config.yaml
head_dim: 64
d_mlp: 448
final_lr_fraction: 0.1
Each number is 128 + 24 x the weight over its row's rms, rounded and kept within 0 to 255. Layers, rows and columns count from 0. Numbers have three digits each. The size before them is the row's rms in percent of the matrix's.

# layer 13 MLP gate, 448x160, rms 0.0813, rows 302-447, columns 80-159
096:094122124102135153149140108219149136091092163149125119123163100112104115134114092175137158115129115129107123106118154151074120103113096152152130115132099173139147122113112165099116137127102135132081117121104124116106137146121116113158101121
100:168115064110141117123133128144099125109136077132135086108159150113130128125155139095097119096112099181127142141146136107137140138147134161122087140093166149141130158063166098111152111071120129114144091132146159186077114148128149124117158157
101:168132117127166104121083140103116095110160121104128103157157150103133159144123153128065131112163144180129121137194108110112169166179101153102173140123144125145149149085177138112127112138133119149119059113132148142135132135130089123112137144
108:140166145113151122100163140103155142129186106131103137111100103096136170128126102110122146129133150130141103098167117141157132082125112168159139152158087118148127149126146166104125146130139077130125102130170100130120136128129129125184137150
106:121084138103155123160114134139114140122094085156124086138112110153161138116118091174099153130126121167115083115137094145117139084189110129128151082144100113148138153086118162095074132111128150153091155120136103112116162114123108120091096154
103:155130129130113135152127088131128126109145140159139112152106123115095072124126143114065114113158112144191137102183120143106177128110102126142102129103127137129131148091156105106141130129111185146130143055129129151103120143134140128177099128
099:150133113127112127105151127101114157110146134082148066144114120144123149137104080165126119160097175131124163100159083126163171095147172092154121162116100155123121111166129116168153120191140175114134155109140126109146136132138152121097154140
101:125128086101128129124156158122124136156110083105144100118166080151111100138175124122116086139118124127111168140129142136144144104121128098114130160158126059096104106128116098099130121103123104134143118125157152117123131156120163092110141168
111:143103111134100062142148135100161144133132106088141105137145138181097112147122129128134073126107141127110117129116140179158100096137130142136084153091162134130135137113148145168135134136133110125068095111161134158109125132116120138141162128
109:123122150152104134134122118125185155140150112129127141191116125111103129113119155104147125106134140101179163082162085147131120131141135098102085118142136133101098160142155117115171123131145129158111085150162089113110180169151182117120161111
111:112153108092133113076123106154125157103166154146152100167117105159160131158089155160131098140126120169108149125159150151121133162123134082094102114095119147140133142107148111128163135118126145139128163148120127133072155177096132131118119197
092:110094110126189109121103176116131126146105117084082106136098172139135126172115115141086118090113126151106111099126112179160061138142083159162167127152132071099163140140158111140148142140083124138145138112128172074124144140125103118136124145
100:135120125105134159148166122170115157098083136075121148140106113122175139148102116148096150124115133115173125144141067128130152088142114110115098084142124102165092142167133097130140156167163152148085134130146118130128177143104154102142128137
102:145112108127161115158138159113172130133130167140103135167116095131089096111113160144142127102135129113153116094107092136136168137199151116120125141102133160122099162069150141117108149113082148153097150130163118100093116097101131111163143140
106:129086099104106092176168154107104100150138107143148083116139124156180159108094177129098129159147142141126118117128131120144134143137137161138096127097101136137086209083132180106171103123116114145109163111141113131132134099104099114096133141
103:105135123125119140121128128127120111147142154159091130161112133104159142159131092118104118101140184158154144141124118149164171107160153137126169166076123118126098177137144162101101144118124111157122146104131166114093146096096124151112111126
107:133128134123141134111155131121124132122141146135136104132125102187116102074113105183134094133122142162138087085135120153058117158155126122160115120108112111114122146131127120164128123137104081112112111150115153118108146131114136092146100119
110:154089098155102092167174130140141128084147112114115126093109130163099141116121150099138127165103125119156095141117134126141127119127122097144118114129198141116116129149178123118106116112084111168124112126145150157114135159100156098119115165
100:159100119114181147119136142124086149132134159106117117158143142101111111156114118129113106103150133164102171135120131113145149094136111149153118152129146099092114144127147123075132152109163162143146124150177109078120133126156100147136120121
097:152140130128154122124090129094092138092143133137130116137104151120158168176157139111146121148095103121161150154155124126103107125143150153126142116132114131113145115132124100124177126130157157084119150143119157098115157126142140163139170112
106:144116136119133083160178152093079111148114093138126110130126122151127148066165153118102152138167151167160109132139131159154104122148138136115135131103095144126079140169149140138144121131128069146100125136126135119172137110135157134157154140
088:144151147160119167084120107078167141141121163111165086127140103131098124134089130106104072123125130115175116114125140149131119144127126192116135136148131138143134135100122149124112155132122099142152125138099136132131089141102166164140114111
110:123112103103177117114117144113111161127158159128140082144133181130156133132098115146122155126082115154133152139108116167122139158164127181088140156094072112157139148119129082120158131133153121102151135172134143155126152160086131156109136146
111:089078114074140115167151148127148202119103124090107119137161145124120151112128136136126098143143098119136152164101115145157156096134087095159111139100140083153102142156145141093154143131144161141097129093105133139097160117134113170139127121
108:159124092117122125192166117084149107167098106113108101184132139165117134125106135118113140143143149152226153136119118115120117139106117129118127141127102159139119166127189170123126126161080113162123133123155101147111180146094142159101128111
092:129141118115110122123094149137124167154067157093128137100167067104155098091105156129120151129152109124149120120127130129160153132112125178121159094116153115119170130137142127102170153141141084167118121122132126164133139161165136128137137111
103:161117151122146149149170128137147140099145144120091137130101101154151136123152118132121167121130174117118122206115116147163146100165148135126119140155127112134157162133119186131111156146134122115099129169134178101127164158127150109138117143
101:109113141093162136109141124115163150140095080121136051145104120135120110131116143191124101090166127099162100102154107158117132144175144110141131087069133134138117124163121170157139157160124129103086117129151137126120137154120116100118101134
104:142087130116131088157125119109098132154092115156170116113112137129178140100138126112112095143120117143127134118139096136110142139131115124126184093043155102087095122129140145105148131114105180139083133142108117108084126144115155133129093180
087:174155114147167159132079110125140130127167103159158147112181113109133163097184135146141137133158155117127118106100133091115134099111128092139107107119126122114130093185145106129139108119154124150113116101099145139141090100143155147135126121
106:132114124104119129149112161122131154079127134101100110133070127148179125164123163137109125149128145152116166154154095118119114129134156111172129124124086152117134129137141116151128125120148157139135139093128092114087154096127157171118138106
104:136119113100173127174130113112126168156108153131148115118111121152175121161097118175120102088149153123146168141094066154130137088142152125099149128114108118154111132088121102123099111106112166116108139126110150124076166147181122084145138100
107:115128133142129099139136114089129163127127131135127143134132130179137137116160103118140155148135138168151134100132147109132146158149139130129143067141091159149115152118119137150131124132070117116137140085179056104141137145111155175118076125
103:164125091096070139152130106083069152123131128118113103128163140106139161124142135114122118101116145209104136129147127132143130095112105079112154111118120130104105147118155107132138119129186162128132177075142168100121095139178138090127140131
104:135097088133099080111130118127122188124117162120123116144148087099084141142156119116100129113157132142137156122105108123163138091117154103109127147102114132103106176158123118139160147146148157134124141093122115138142144115143153094138136140
098:139138150098138095118172133165102137133169088114109116126120150164134086172117094099121096137107150141175103100087126113136106129120095098115110126079123124159125121097093111156129170088122129134154122137145087131082159155124155080116106150
092:120148144130114121109132095155115133093107093107123094081143128126098137129080102134133154094144099126154151149152066127148147124183123150149137112150147149160118136127125140118101134135121148145113150077107127114123138152132186118163167112
094:129106138127164132157144121181179119136151123148174127185115101142097126138145145132136179112126127119102095125103095139063143096118149090124082126116122107124125117134122154089111132140163094126118138131094102120135139104148094145126125124
119:155107137078135098132122154130125141133095094121103097123095132166153149113147128154103131105136124182117107159131087191128142106167103154150095105148142112144108213090101130136124117140115157082114142107158115070126126132094119140123128152
096:118090137128127094139100135141140142170126186150123100124097130117125072095128142129102150109110125148132145088119119142088061100148091153129164121104127144188095138114134154059065145097109124130130089113094147151134124113125103120106177110
103:166119135098141113113168135152164136088137101116090121080133120129109098111124122118096110097140148101148107132101133153117122111115145130112127099093126099134146159112125109152097119095158110096127129148107137105124149115147149164128104131
097:134132128125081106144112146156130108172180138122131115173118123101143131131112153164130124103111138135109160097124071197135132145116177126130156113154139081143098098114121147108110092196152114112090131140146158146136127103138096121144165107
099:122114104103136125175118157153119181114064161157133118146109113120140109115138171132104151112155157105106156140136104128125151107151114140117121097091108171138151141094121167094067131139102112136115147174105090128132119087109135109154109113
104:153070122115117123157159130093079138083162111103168135126115146171137140143172136135107113174164161156163154145148139116136123109143146120137165129121086095096084137146126138111113157158119157109138088110135125121136181134125125110147152117
100:194092129099139086118165121131122123118109136129130129131142105130124102109148146130121123161101089142117126133119128139146156080115087156144120071107141133107139140140133125109129145101114113133122141148081128179128119142095148151141096115
103:180133115101127093108161110125145116110127068128075097098115115156130129078155117154147134131088138139164131114198138114144156092153121134142174136142133143150152124104142121091141137141147125132148156178096137108111123119102137118130161121
099:167095153105126093147152158110127137123105135165145088149090138173128105090110108114120070134147131128134122170149113142131120130157090104126103085107131110111081164088137169128138109126140122097078124125133088121144141127164091087114111175
098:147153105115076129106121133117138139130127117097094135091107104139172119110110079129097098129116126124163144145148089135127130165108158094129126114160119124150150120147148097091136125157132135144142112105143108117162138174110097122115133134
105:099123123113146103120088090141115147155165112103124112118130179147136115128111131141129095124144134124104109133139096124128135147137130104149172099111144145163127178090137140105214124090165132115109109137179128154120101151121129113123062133
095:131153152128133123102118109105130166140111096154133144135112123132114137121129114110134100109152137120130142121096113154165115109150139133197136151130123146131147126120128137134107154101158118158114146141142151184122155180093151074136112113
110:137123124092148135151133122145103131090096113127124118162133134076074109104139122138111105111175140120138132095168107108135132100149143120131109171085124177138129101098145151079146116132136183107150112091125115171105136160103133154166105170
085:144136140164159141155129156123122144083127122131128157130132137132105159165112141105093128160127136151167148163125129069111137172133109134133114150135112091139147122129133127105160156095110125130145137147078141152150099115136131116139099093
103:072089088157140122124123122132116132164157135151142104132119113111085129090144147152124105121122092137147127095180089147128104135111130141115164151133148183163075142093182095135158159108109113146156147078154153163117104159124133140129117155
093:128155148110117137142105090127108160134115137107153152131156097118122086090127111114079124133109115105114138095112142164130154087135122118151160102139123127108126163133145168153104140162170141120139121166119110121126157133133118135166103113
100:133143111101140075126105103133095125141157115145118121132151110145111138119127143142134148134142179141116120132104120153128123175110127067098099122149135131178140141095103128160123118110127125095088129111117124120177200145095131147108119145
101:165114142097125137122138142143150130121121113139122130099124138162131161131143139148126116114142157159169148130098110141140119119172134129094148132125090125130154160109194095129156115093111101157151120109127130152065092132118155142121171122
098:162069125106148124140120137131066125108122103071120157093084111119127109139126124141143078095096198116125173135122120129157108100126137140122179165087143129152111112104121148108151132144125168122155137118103125149096154085117108143131129140
094:181118117123108084144125139145102153124129141165153148104140135093148112067115142094136065128152098133144081124120139127170123123123106096133170115096128120123091134147140104106124127128150142167121113132103117081067135128157104131126136133
096:115131097127131129137137141135130173146126129092136149142116102112130126125157130131121106105144118193123154103135134152092146113127193114139090125155139135155136167133137142131155134124124126117136140144121099115118144156153136146144150141
103:130142113104141128113186096141105141143146133109136134168109106149184114121107145138129141149100151154167133153129168132136143111134081102130113102128079114149124167116140129133132146102103117159107132099132112110102156111144147149106118131
093:139158147131151142140106153143100105144173132108142131165130115175105126155094141185145153132146128144107123116106158167097138099134134184168142108123101099150142105142150108144129116152120112122124098121159176116153155112143124156137113141
103:141149121132154118118177120092170147150085165114135148149140129130147143154095105114104125088115168123204126123150116158123148108124149125101133117123141153104094201156156119130132159129134164179133119116106148145114136167152114120132123131
100:128117124127103127171121146130153095153108117121129147108131151117119109111148163146114163122104121122143126165162129151099165124135077114123131105088156104157118127103145102143110113115151119166116129136171135120110153122119100101165102106
099:168115125130155121146117083111117138126124096119115113112129161138139119174078118126118082106135117140157132149141116068117111126154146088182159116114105119134128155127109101106153126165120107141108118163076166170090105136125143083118090169
086:178122118161136157153147109092132168099104147103126131116136128148109163133173154144087129163112121108124123116149145114118211180136140120149125082102115160138145113125164144141112116084167130079130135117122105158156131111121115155112101155
094:120134144137106133135181108112124102105110129142155133174129136175116099107104098133122117107145080135109121109115148143114200113135100085108079141140149154120153149138138176115094131136103132151089111132159100119150114145129093110080110136
091:129132114140118207117160074135129132131135130148113125143109116154130145178135120119168132167121109110125134158118106150153139149094117119107154124082145148128150142121150153107125112107133126171110144085120194148171142149115091148132128096
101:121084105120172107103103161132143113125110088167153111167144150139072117127143114118110161148100114168117110117153113137107187156140117154156127136135133159165136158109138121135088129125127113069066122102105135142158093151094124103131104155
102:126109070076139158091109138094131148123113131110120164150094097144180102145139125110157107166163115161152120107144126149157135158096096117134134122122112100129126136127131140109156147118106114112124148098132133135124146124095125119154120132
100:127126101160157147166150140116130135125144158089104116125118127103161131101098139092123155148139129138124119134149100096149116164151118117132155147104090121134118167146150114118146105155151106164163101113104159151122135128092101135129138156
093:120132119155095111129132127124157143100141102132118123141121117111179106141141157115132160088117131122119167164126122124107137131135181112117121109103141113140087128153151134120101141117118132125133117126122133133143147117148132111158151090
086:155110122084088131112180103101112122117124114177111118142085114111121105169167136089140145088145106132112098147136135134173145145140119090091124157113154152096116158090130077126085134072131131128151130098137134118142118091141102148131082125
096:156156105133133118139147172125133112158109105109146135129177131135102127115105145148118108155176163142117148132180111089108170104138138153140095146116125152127140156125138109135121125139109133150106132113111119111075168095134144120098143127
094:120103103130117082131119109106118113139099121173114140092134114158112148134156125114143131136113139086107111105110109139123158120111122151134092088117148104151102143099111175155078111100112118115069142168130130117146128170113082090126135135
106:106155149095073143144127111166126123136132164138101144149177150175153156096116106164153151081108140109114093146113114185112159104125111154084121123143106149104146138047105149135099100170147179139120092117113129117122136094117148154116079145
101:119105175124144113136104118098138127091110132098129086174109147174166155117136144186131140111137106111168133116164135195124105058186115136089093101100159141140097130126149158132130152115110130136096115118171145153122130138119168153141105165
093:130125140100135102111152134086126154096157164160107135139088124142167089119136145172100110148172138091133154132127099123125119142148149116128129122096144117114110128108092146168120137149122105126102152154141114083100101111085112087109111138
088:143094101149174120144188163112175168150128141124139133160128096169124097130170100138089163112171144141126147080140109194124127116166141127086163125131072138143108147156120124119127100145111138121106113122115125142110159131124137103103098135
106:168139125146146150082132165141123180106143119152172112115100135074138105119114165118128093149145126126180147139132130145111134133141119129143118132129098134129141173097157123121086144118176113148080081124123122067131157157109131134127096106
105:103103145073130122128164088117128146126130094114103122172150171145136169144141065156131117133085110141122152145164123149151112098140095135111145114110162129141121123107129131117127108134127121143155125134144107158106175121088175115131105122
097:092112089119112129146101171143138141102113120143131083130101107097136118143109120179129148088146115167138142118114096143107152085138140134143082138108121167183115159120144140153121094162138137109083118119166164077124117156129074110084098129
103:140182118131123137142131155145130123134083148090129153114167095104099145092142112102140109085113140124096095129098164189128117132143120170160093154094138158174125137135136126094106132140108144095146142133120136142126141107144138138160114151
104:109098137113135098132109119147124142140115108139123128136102132124141148126152150172120155150137132106098131071101079119105167155127130089101128135154083114192097169150121108139118130115129128125118120091193096125128149156102122115149163129
102:127110161077114132116138160150156147111111176147087088128167139108149129114110099104138121148123147133136138144117102137105106083120123162128108146106149149136146147121131144066148136134165116143139119136118098138143153122105137134146090123
103:154153115114178136096147127093147113114165140134132129123131121113170117104100163120071107131127106120121136111099114122096125165125104089124140133096144141174122127045130138111144122162109138119105102145137062148107120131096144127123108162
093:157129148145130108134117117115123155132070146133112099145148113146133106111116119164125094111191115158127115123147142145119144148107155120103151116140141141160116136116114096127096089178134166129100067108124118118120118166123141125113135186
111:159122070155127120127120144145161155111138105134103142154107082121104100105126151111133085120157144111153134137128076118157098108179129124146124171161125131124149150130145096166155135072134161132114104110128126120095142151094128139145154117
098:127143122058083149145120120143116160135146151173138114096129131181091136114108145076127107142122123136093130152105091154162143125146132120110140139128126121095124149077154159079103125117124124108118086180152115114150152096115122120108151128
094:146124116147142120159117146138092096139119162108080151109143106101147158135116137125152121158150132162161186152146104136139158141114133155106135107131134145139092129114110141137158118110106155124136105107106158112127106099134119110168158119
090:111089118133105093154116152123126122098159114103129145111116138126098129116061140111151142147116141147141149142099144124112199155104147102153097134126185142098116170133132128157149139103153106144174152124090136150137097082137136133118113173
102:115151100119149135136188155140101179117095142098103146133101115133126129151127132168158130105141162126129133108160136127172098122174115116119160127121113160104103169101128120118168079117122146152080113127127114093080160139158127123121147159
105:103099116149163135140116145162098094158144123121103151172143158186182116158109124113122148141120124120141151133150117121096147100155143093073120144119089119094121159120147134128143093147139150120146114107102122097123136151089053089093149108
098:138105165109136107130171164119135157122091113093111103145157122116104158126131095119107120158188149164144122156123118127097166107147130111130139134113102113110124114112150120060127097155183133105114117136130136129091140163079133139147149152
104:170088106121135134075145110126091137097135156116101108113126133103118126136126109143125185102117121129145103133125120107101144116121143152153136087163125120134149167165152171118115122140118135136129150102182140176147128164122076107141120135
106:167152116117111097184114117127139175131134105087089147148114173094126131177129097130122142096137146132133141122099115171145191099145139132153121159056113099146127141155155142139090128146138142092110112129161144118064137114100124147125156108
101:129133131128114103162146132120116153129124154114140118191148097122134129092179117095115140129091127139117136137119119114119097106161130105137186141126112111121134128159115119105150118174153131138143123150156117112155135099178129151204133152
104:135150134132122084135169128106087148140172113127170134168144138156134090143130076157125138164157100141108096085100120125161132127151128122130108126155099137117102121148120130137159152155127120121108154132114123156140130142118128093129118108
098:152130149127171142126148139106151106125106114157101153126138130131101104165114165135116118106175134110121069111151122144130129082116115118135097173112124135124171149130132144131122111120136122155106123133118140144138119109119133130139110165
100:113124081131102102126105156142109139120148121124165104187102131116150140139126126118109135116165133115140159188142121141145129117121106101146127111114152100187126165174147145151121100146127147137145106088133139126115179142088133103145151106
093:088108118090154115142135137146117112133104146104121097145150097105093114125136105127126145149145127118137131094145110134127145134112122095127158189115142168134100123117150109168129115143111144147133124146122111130092122126152150118098127150
119:151109173091141163108161108120096143099110105102119124153140117147137112108116130126104121091126108125178142114142154155125188132164163125087122087129089151149090146132153135092123121137161131164124109142170134146121130176112160115161127139
094:080113184098164128113179140104136109074127177136143109114179108148103118129170134125125122115111111123146111102149125146093164123135110106125132114138132081154123162095134133137091122172127127123081121185096128106119136135151122107136112114
096:183143141116121124109116125126103163123113132102113124180101125113159087116168175149116114122132134155133151095106156139139114086141131136134128131121129089124120197128144131100127125076168048107123148097121158136131129162113142149163124127
103:145110139143149140129159148146128130094098156101155126124129105122145149115135166138111106097148130119170115145130114136119152117137100132138113111082166158154096156127127104096126145126116117148081099138182106098120093084123145115146131140
102:144111085131116124158150151122124134113120130151129141136127120115137163102135154150172091150143156178157152128107140115143138092130163105071132127090159146176121134159139102141129149129143114127088122067090162145111143150129127124163160123
092:084059120122099113126156136097137111154165130133128153102079110113128156087140136143115133150106134147104138095143110171157099139123106140120111114106132089131113164117121125123091109117143156093112130137132154078162118143106114161068130131
103:162085142164154101160123161115118116105135078088152117117127114164142114122106120150117118139101175155152150142117160152123136131107129126143104117137101118110148133125119108102138109140156118118142082127121126072094174131102104142146107125
096:128112124123124099143142119133050136093115133168101134125071134109130110155119113163134143107127126129105088154121072117133134179141111114129148141123131104162145111146165143112166126099124110115114129090136141108118102143109157179179140153
098:131100121082176102131121136142173131142114164133157134140139149123124119142143120113112185127146146135154117118125117144106100097136137164138135137139092158104131116153120125155153138158120167146110161100150131087113140139065060092147104111
101:138142140121132116131144113135133125152161107109122140123119142145103099165148113121120154132129125160139098153082123147155129112128141141144125076086135157156131155110161137161099120131096105136088104117162125124101165105134165123147049123
096:146123128139151119125154150074133136144137101091142089120117106104146176076138140100122120161205135150116128152142138135136125154133142110182143120126118131134154110164141117118123148149100130104147144142151133140126128139062134120108120192
107:145162140109127096097141135141146149105173102114113107145153188165115092108116129166122094123119164155112142113132123141133148170102149089121123098112136106142122138120110163117132131114152129094121097143178101154128135135090141103119123161
093:127092112115127069123128154101133142098125142156139143116156139145135107134116139138080144090137169126100155107157120177104153124142121142098139119126140125125095150094081140134104079111115142104109140105125137132150098133110127140171137120
099:111157120115137115101121101151155146119120123119120099162107125163135078141136137106121152134111147113171129154113099107104156145136144089101119158125136148123126123121139141138170093131089166175071116131136102140064127107083140133136107117
101:146123150077170114127157106108125142115123104125150122141082155112135152133127129145113139143119142158131145118106096101096138123127118117187141120138153119161113135127125127201156148095168163129117180134114164099124126120161104107086100131
101:114096133104154166098168103133087160080148138117154069150137122158126136131130115166124151120153136148159113151115149101142178138116125095149138135126111124115127135129150108139103103159103091106112105132151145127147163122082127125107129131
106:131099131087108129103130092138150126140135126083101107189110105145141136117136106088097100139109162165135139149166152150166144119137127126134169118157135091151091132151111135124130098129115172105119135122138141130085134114075124121130143134
102:126095093074147135149154123169137118118156115128084079115101136127163129167137113137125158113152156142150133130114101123156153087109109149121086136161119108102098152143112137114129138129096141132132160106143146147120128126080127129128147183
106:101136059128140108163109158122163135173161126127117169161114139127116110127125175147132116121155110152125131068139091105149157142174104169141133146107130120163151164130120134094155142140106129151134117109146111113099171156129092148115166103
096:138119143120141155173159124112114141094144118115160080137142161160128118105106153161124131122147136135142134140133139127156121125122144093095133122127121153122142149104131107119117105114147136095092175122153125078134129129091148094114086151
110:189101096126117129124153102104136136100113117094110116090158156151119151126133155123121124107137152174113101127113117097152127111131166162169118096142125124151104165130140169154160129104132098149146131108168153089134145109172110095080139118
091:099129160127139126119142156116129147102137118113134093146131133113112167121150146138121166141137104169179139127124138125132131127132151150191143138168095107173152132157144153129112150159104142129136156106125154133120138094078140117150139086
106:150117106121107087127169135151165141121126135145112123106144143130121138116103133161121117134140114115110112115144057122158118118096146151149135128086124120137126134135139112172148172143111145136123156186085101169109141157144103094166137110
099:138152080131153100104143144124182130096129131109145144154107140139135135117201150110140138153147164151123150135127145110154107129123131102143161095087108119149124125160115140148124153130138112156127114074184166109116143150157147132193141098
096:196094105130116138138128119104126175117079083149083120148130185126153106105123129118097138146122130128114103128162156089128137151124128125101110144139144160119130144174194132138117130140114139129115129165165147135113165150121149118124115145
103:139134130089112129132125126092132125144079135130110120128147149175129140104131120123128137135131152139107078137140121142084168119131157109145126116148120122175119112149116108112134117138123125111113171112146107108126128099090155130156140205
113:146134116082150114117143116146146142117071096129110111165190116160146137104151145116087124087162154162151122123113119148116133095153117137112111156135081085110118133090179120155122100107152130126125131072126105148150134172136106122111144129
102:169077082112145129146080120139156117122131107141146085096182134127145126127124116142106116145125171108129081174138139128147145140148115143142149132108170134117084130110149131133118096106145150174148127092112135162119153135101089095129126161
101:096101132083144151162142150114113120157112119081121121117130160121162167173148090098091097101125159147157133166147134142130112141133125133078150095133121157095135119144134143145154162112136114150092091151163154119111117126138143131124097156
103:109108126129113113138137143173126124083105129124115136120126140123104130141164141130098141134082173142161143117121106133140173117204140117108115124123125117157142160144126103147116125116154133149081157149128119153077137110133147127148160141
101:133140093099164119098126135098158113156115128096094152127105113167130107111157120119085133129154148130142138102130106151137127130145125128092129118104138133153131146096148085137134118131125128150129106118154098102051155145127146103137119115
095:093092122106149133128123143105131142140079105169149104170126132175124080106108147182142132149117128121129085118127113141110137142146116123130102141122095147171132138134125146137151094152112132117095186119122101164123112142082132102142105149
098:139141137108137127116107109087130130106149100135161127149081097148125088131121142170148129149120116135141138144135120134156119154119143110157162132114088104106138107086164170105095129084131132148142163125116123143098184124111107165122142146
099:141172096131169094155121136081119126151128109096128128111129133104173126133115146155090091088127101111164138105169125135136147103120132126099128131108141096116140158122209098114153123188176090160137132141122134142121120161147114142118112096
090:132124102131182090144112140144142163123158154107102066143177138165105105163130138147101144105120150141137146119156092197137152158149146153139113116099103101123109135074119146144149129143091111153130112121105092108134158129067156074134147168
091:163126121157113099142147168118131113089074187103120130087135085108168118170079132179094144096114175114125115182084135126108098097110100153140128111118144124148139130141121124174130114121138112140153140152094175132124115089117121142155158164
102:131133134111065116166125141148096145144098060110122125140214140125129145145141127100067099141121144145127164136153111124148127127150128134125121140116109088103107136155156138155178153088128154151126116119164129086079136110078146107134160157
093:135119121161154108160141130118126107144108135148138095117119133152147099106117068165157130151130122153122098113122089131176117118168109128116128134119119107129120142123113104121078147136134112136132162160151106060116089132124179102133145141
101:149133158106157150104135064133139121143141137111140140135142171158153099159136127144085116154132110119127119100136130144132148124158163147106104096126136122106103151131157094130118154151109132121161144111165126101127090134125129133097096113
097:118111085114196132102106123145111153156136108163155109101142085117146133069109136180133078135133136134164139072135120128150133083127114167186147108145154120175107121157130104108124142112131116163097159150168160109077095115127165129140134145
099:155113139111081147145095104148149149080143142097114084131124127198100118163094130091142132112108135128158166157166104123098138109104133084112118160113122158103158137092114146131114139132138150093139167110120104107148154140130103113112127135
096:163119125080103088093156123132166161118126101104137144129136105099151161147142163095132122142121152130186106083134108101157095144111099081119131155123145122102158141114120124113169125160121164170122104122121133150105133127154113107105111115
097:111130081103080069171111109136100160136133134151184152177133127133158123155142117106147115138098124125151139159159153144128116102135106096154141141150122083120125129149109100124146117180147133112090138111108096129133153128111122131132127127
091:116142153122105153111149126158197179123140122107117144091103144153091161132140140148139112172105153121137155144112126157130146123108157139117080172115133129124141128144107169137150124106131124101114090105098104120141177105125143167135161124
110:147101075101171143118126109133103109168111136150144125117124125138105086169135135137111122127150092154137150099147081121108137133143135113143116159129124147143112124096122150119142111120153161166137065130132085157116137141109120062142125157
095:116100161190162119081142159131174156107120107141117121146116136081118111138124120141127075149128171119134149198134115153106122097119119077111136113122169128104124107092124132135105097132149135111146120150091094152084136145111144139130132099